{
  "bias": "none",
  "lr_mult_up": 0.737,
  "decay_fraction": 0.657,
  "decay_shape": "linear",
  "batch_tokens": 32768
}
Each number is 200 + 40 x the weight over its row's rms, rounded and kept within 0 to 999. Layers, rows and columns count from 0. The size before them is the row's rms in percent of the matrix's.

# layer 9 attention key, 128x160, rms 0.177, rows 42-51, columns 0-159
081,171,188,198,136,158,223,125,216,219,215,201,221,174,198,164,208,228,196,209,233,197,197,232,167,167,225,219,259,199,155,152,240,167,208,210,256,178,132,129,258,233,102,178,241,171,134,234,261,130,323,182,235,166,164,172,218,272,169,242,207,157,208,101,218,246,124,209,227,189,155,160,216,224,152,164,182,102,180,200,243,147,230,175,157,221,249,197,184,150,261,172,240,248,177,164,163,240,188,251,146,161,206,260,239,221,261,187,238,153,250,172,271,231,240,214,198,150,171,213,175,199,186,198,202,154,235,197,252,211,218,125,206,217,207,247,193,169,247,103,151,155,166,247,193,216,188,208,239,231,199,247,232,239,181,217,193,217,197,217,264
077,243,190,177,133,225,233,183,204,186,186,170,302,142,183,142,193,212,224,265,184,241,239,174,214,223,230,224,210,213,206,146,218,244,219,203,169,194,181,117,265,144,256,228,176,182,304,134,147,200,252,214,270,196,184,153,217,205,236,182,214,246,192,267,258,176,162,205,193,182,150,145,139,212,170,188,161,129,294,179,234,245,173,174,169,197,160,222,193,202,194,258,204,194,194,170,157,197,154,110,161,283,166,247,208,245,179,269,124,226,171,212,194,179,172,221,264,213,172,277,221,248,204,257,194,142,142,234,235,172,178,188,105,172,177,238,141,172,223,239,219,191,150,238,239,242,194,164,255,188,163,202,234,211,153,163,228,200,168,190,252
082,257,167,219,169,173,172,231,195,249,237,139,147,253,253,223,227,293,236,127,237,235,156,176,264,181,236,296,178,137,177,162,254,188,176,247,207,209,201,134,212,163,257,250,137,189,284,197,205,190,304,175,136,158,135,184,200,142,166,263,169,224,169,171,197,263,177,156,222,288,276,137,178,221,200,248,237,154,145,186,217,197,194,220,186,239,198,191,187,243,151,161,267,163,164,220,182,183,218,191,196,206,143,209,160,221,135,224,210,238,199,244,215,185,231,183,176,193,223,158,176,173,198,214,122,183,134,195,205,213,199,242,227,249,241,182,169,206,247,259,167,196,173,157,258,224,247,154,202,229,224,168,223,236,175,253,261,144,161,217,157
083,176,165,228,202,166,226,226,227,214,156,186,231,181,206,211,95,239,223,193,205,162,195,221,160,208,225,201,176,152,199,228,174,251,160,172,203,237,220,243,196,169,141,212,174,192,157,187,225,209,278,191,57,170,161,175,203,205,242,189,184,185,244,285,235,161,94,156,248,230,231,247,169,209,247,140,208,204,185,233,153,176,169,213,164,183,193,274,220,256,241,132,253,212,173,201,153,264,167,194,213,160,227,262,239,114,178,273,168,284,192,301,191,210,164,158,217,179,198,254,243,157,208,176,239,216,250,242,182,182,183,278,207,238,170,198,160,258,202,171,209,186,233,115,156,220,214,233,240,241,183,225,204,163,165,266,221,186,141,243,145
083,127,262,167,179,227,268,243,163,257,237,152,229,234,250,141,201,224,200,145,209,186,187,170,235,161,189,223,175,187,163,221,131,266,135,155,207,174,204,155,194,264,237,219,160,165,213,197,144,181,217,190,230,230,249,159,246,125,199,185,245,141,223,182,188,187,224,228,193,270,280,268,221,219,176,251,158,211,172,191,174,248,199,287,187,204,225,207,206,121,137,181,154,245,196,266,244,197,205,212,198,106,265,218,120,214,192,241,201,169,227,197,200,259,167,260,172,123,226,184,230,129,143,145,265,185,206,150,227,185,208,214,251,169,205,242,216,226,196,197,219,165,237,203,215,156,170,211,242,166,231,206,160,148,263,119,280,199,160,151,235
086,210,240,215,199,211,270,197,259,152,221,199,223,211,162,263,186,206,225,245,207,103,152,205,294,164,197,193,229,283,226,203,200,175,196,163,177,198,183,239,237,197,155,193,154,254,167,198,244,171,170,285,196,220,218,166,165,248,141,147,243,148,224,212,125,248,231,255,198,160,240,186,206,278,207,134,192,221,253,192,162,195,200,236,256,180,191,203,217,197,177,222,209,177,186,151,167,90,241,194,205,181,196,258,139,153,226,231,162,245,225,292,172,237,162,179,272,185,163,209,176,254,163,180,150,180,183,213,145,222,292,230,131,211,150,187,158,214,184,216,171,207,244,245,285,167,135,251,150,212,146,221,152,220,224,203,236,184,239,142,271
082,132,169,245,169,232,222,192,170,193,157,241,143,171,115,261,174,173,229,212,166,169,201,160,206,284,205,217,210,184,272,197,197,144,191,182,175,196,228,233,226,208,211,182,141,205,194,180,163,172,244,87,157,179,230,205,204,199,251,175,214,196,248,239,208,252,209,127,296,136,253,264,206,212,184,201,215,237,123,123,193,225,108,222,194,179,236,201,248,220,257,211,148,184,219,193,260,165,213,161,232,161,228,253,166,276,178,136,194,246,151,221,221,197,184,247,224,210,61,154,219,183,132,208,230,221,199,189,211,181,269,212,223,197,167,143,225,155,173,237,244,190,224,206,238,234,217,249,108,246,181,164,188,276,213,246,220,222,198,183,188
075,221,173,169,174,177,240,182,262,202,195,264,255,216,183,151,220,251,207,233,194,175,202,175,240,208,190,221,252,151,182,99,185,212,119,198,182,165,138,174,152,125,171,202,239,190,216,137,198,147,174,174,146,286,246,164,175,198,293,196,231,160,238,224,195,227,215,250,211,190,215,241,187,274,268,192,159,180,211,185,233,271,196,233,218,251,209,215,172,234,227,298,226,215,161,191,207,180,268,189,207,219,286,190,139,157,281,185,220,205,187,171,208,227,205,186,216,178,200,274,209,177,268,205,185,223,271,212,156,162,184,118,162,181,194,116,197,201,214,194,173,228,197,229,113,177,203,107,177,242,252,127,155,253,181,174,177,246,187,150,127
084,95,198,166,164,187,175,212,148,229,154,197,150,247,176,230,166,217,177,205,220,193,172,263,197,178,261,159,212,236,197,182,233,178,169,184,199,185,301,213,280,96,260,198,158,260,203,172,236,244,193,200,238,240,182,204,236,231,222,145,275,228,172,192,163,242,217,250,224,183,183,234,159,205,236,288,187,232,159,206,214,228,151,272,193,204,284,199,221,206,153,244,221,193,209,209,116,227,82,163,193,225,165,277,206,162,194,148,214,147,187,237,192,201,151,151,228,252,188,197,180,153,181,192,209,250,231,176,168,197,174,177,301,209,226,254,111,228,179,224,215,215,178,178,149,193,228,237,305,196,170,172,222,207,194,113,236,163,223,194,224
084,218,108,164,164,211,233,106,123,215,196,298,206,157,161,103,227,176,248,190,160,160,157,170,204,217,102,175,233,196,227,185,137,211,123,262,245,180,241,194,244,187,220,188,189,255,172,193,216,173,210,191,206,162,186,195,123,173,250,295,176,122,182,222,244,252,185,212,207,189,216,202,215,204,213,161,253,218,209,147,179,203,247,220,253,145,180,186,178,197,238,218,168,162,197,259,152,251,166,154,181,255,205,232,230,204,199,195,292,235,170,241,223,235,139,175,209,217,224,285,197,202,187,306,213,206,212,170,222,159,235,210,152,233,225,179,219,221,208,261,227,244,177,205,209,114,219,176,242,263,298,173,214,188,210,188,252,188,172,159,221
# layer 9 attention query, 128x160, rms 0.174, rows 43-52, columns 0-159
085,157,162,180,178,265,226,236,252,206,123,221,250,200,203,166,188,214,285,171,198,237,186,188,228,220,158,228,285,132,214,161,290,209,213,237,270,241,247,186,210,162,223,224,140,208,210,188,240,200,217,200,152,194,278,218,204,210,179,195,195,172,199,194,261,208,251,207,234,239,175,199,130,137,218,200,166,197,280,159,187,221,169,161,141,198,139,110,163,162,227,215,225,253,213,196,163,107,191,138,178,237,194,188,232,214,214,163,123,162,182,295,205,131,230,292,189,205,172,197,237,149,175,187,168,208,102,226,246,170,131,164,172,172,241,120,208,178,189,210,180,204,109,161,192,217,194,260,238,185,233,183,247,256,202,181,157,212,155,228,216
084,267,222,170,259,217,210,231,177,198,205,268,173,148,212,206,162,160,280,210,166,180,183,205,239,232,176,163,157,153,119,229,183,250,154,230,184,158,243,181,200,200,207,233,131,151,209,159,195,214,314,213,167,183,221,197,139,199,187,210,176,172,264,238,222,215,137,156,240,238,277,209,179,265,211,250,194,162,197,186,199,145,267,110,217,226,279,243,185,221,183,223,191,212,178,263,167,212,187,195,213,227,148,177,162,205,107,212,222,257,179,207,258,179,123,157,281,160,185,167,183,159,192,155,153,183,168,227,217,250,186,197,153,259,193,182,192,229,221,250,210,233,154,138,233,130,183,178,150,219,191,157,189,248,186,260,277,242,166,249,104
085,213,192,264,186,141,179,191,151,284,274,142,255,163,219,275,144,171,210,250,219,187,183,177,164,165,208,191,183,183,266,238,183,163,213,205,215,205,198,216,204,120,233,225,208,258,206,177,238,157,233,237,157,129,199,156,183,140,234,140,151,203,205,195,186,172,187,122,206,183,240,204,205,180,264,141,244,199,231,194,206,170,263,145,108,221,202,230,147,260,247,239,225,187,147,217,152,228,192,141,258,156,136,213,174,111,183,179,174,256,195,277,156,303,164,212,200,173,202,153,255,147,186,186,211,206,217,273,135,201,194,283,193,181,178,243,128,214,196,186,204,275,195,210,262,266,177,220,224,213,195,226,211,197,141,231,195,163,156,237,182
077,168,225,235,165,211,255,278,150,181,245,264,213,216,228,136,199,179,137,135,183,199,153,186,285,132,295,246,172,224,176,192,175,192,194,169,214,192,139,172,254,192,235,191,279,212,211,237,178,179,227,181,195,234,233,95,241,159,234,171,204,177,233,139,159,192,247,336,185,169,264,224,202,222,106,183,232,194,136,175,174,131,127,155,253,151,192,200,192,134,241,175,153,204,218,251,166,207,202,191,198,230,212,238,185,227,250,205,218,188,126,172,259,208,159,214,157,174,218,205,246,179,204,183,228,225,228,189,218,171,242,204,273,169,180,208,139,144,210,170,273,203,225,221,224,201,193,234,244,191,183,266,223,124,198,157,250,247,180,177,191
082,171,194,206,226,207,235,146,195,244,222,196,289,195,236,218,198,247,192,167,217,172,267,243,286,140,260,187,210,232,159,278,210,180,159,188,150,247,188,156,272,204,158,187,173,268,114,162,166,166,236,245,198,144,230,269,167,256,143,196,181,165,169,215,160,225,221,194,201,135,273,241,195,278,201,214,197,265,243,156,163,275,219,199,200,135,227,203,206,191,165,206,187,176,206,177,147,140,221,226,212,138,160,222,152,232,196,222,190,213,209,280,147,137,194,107,233,224,204,188,207,147,121,225,179,211,181,228,166,166,285,200,154,210,199,222,157,237,149,216,187,187,161,229,184,123,161,256,196,183,231,242,164,196,217,227,221,220,221,119,287
084,201,168,197,213,194,231,276,151,229,186,187,183,272,152,298,227,153,136,155,75,289,192,134,175,220,214,281,234,203,181,163,193,201,184,168,184,180,245,127,287,241,179,165,221,218,201,207,232,237,249,173,200,206,185,195,239,195,236,226,240,207,165,195,159,193,105,155,207,196,253,218,207,227,226,230,227,222,212,139,241,250,232,279,161,173,178,177,239,193,214,221,163,138,140,209,201,188,158,214,196,202,224,226,133,200,157,211,222,224,260,252,229,296,128,193,228,162,142,216,220,185,102,161,114,193,166,221,180,205,192,218,199,233,154,193,212,205,179,197,208,240,185,186,189,226,172,190,98,271,216,185,192,284,235,229,179,144,199,219,187
076,210,141,165,182,208,226,287,240,202,176,215,279,190,189,213,204,197,170,148,180,232,190,164,202,219,158,199,169,184,184,193,187,154,188,254,154,175,251,166,190,172,206,229,221,251,211,87,191,182,131,124,130,258,227,181,205,254,180,206,134,176,194,201,240,249,213,245,228,219,184,193,180,222,215,110,213,147,188,189,181,260,234,194,245,228,169,141,182,133,227,214,255,178,161,243,239,210,191,186,158,240,183,218,199,179,278,164,185,292,203,154,59,217,241,178,215,103,180,251,178,157,257,287,241,236,275,269,193,186,228,182,224,181,168,246,188,178,187,211,184,296,265,244,213,148,219,209,225,230,226,152,186,172,187,199,170,187,218,163,211
089,178,199,190,145,182,188,183,216,239,167,218,132,167,148,195,158,234,194,239,161,133,190,296,230,237,245,215,263,195,210,178,186,203,227,212,261,182,296,164,192,110,128,233,180,233,222,182,221,219,153,164,185,223,153,167,225,183,223,166,267,210,188,281,181,193,104,261,255,236,120,241,175,228,209,197,100,229,196,217,152,201,201,211,184,214,223,206,192,261,194,196,168,222,316,126,133,169,152,205,314,197,175,199,230,257,166,165,167,192,121,208,184,196,116,190,164,186,230,221,202,194,183,199,228,234,225,252,213,135,243,185,201,202,179,210,136,157,178,184,230,234,198,223,172,203,252,213,191,209,172,278,212,204,286,199,186,146,208,231,179
078,200,184,160,193,198,185,176,129,249,194,256,197,238,125,178,160,215,217,165,228,155,122,218,233,225,132,213,245,152,251,186,258,240,198,225,229,216,228,179,209,181,178,198,180,190,255,246,275,175,185,98,166,140,192,150,116,130,211,211,255,128,152,210,260,206,203,148,212,183,218,148,223,147,238,158,266,268,217,159,155,256,234,226,272,125,226,189,219,158,213,178,228,134,218,271,226,263,206,211,206,261,182,256,230,186,199,150,251,191,228,253,189,250,171,234,187,178,221,253,147,187,219,231,208,229,234,205,249,174,225,193,156,183,148,185,236,245,161,301,162,221,195,194,172,143,238,175,228,242,172,210,186,179,170,87,185,170,179,192,217
081,270,238,226,218,186,203,185,178,235,190,253,232,260,189,187,196,241,205,178,261,117,167,218,209,210,177,277,148,217,223,189,231,197,206,202,223,163,177,172,186,161,144,212,222,178,198,263,212,163,171,205,205,161,238,121,128,214,179,207,117,124,186,245,231,172,197,283,202,200,160,281,166,270,173,202,227,157,140,193,251,265,240,265,211,204,296,176,140,240,209,249,234,192,157,261,200,217,155,198,171,244,112,147,225,181,222,233,228,231,214,178,175,212,160,212,254,215,157,296,216,209,124,207,211,157,287,228,186,205,239,148,163,244,258,157,222,249,249,126,132,228,194,236,187,227,162,170,144,202,144,154,168,243,221,218,194,206,224,210,179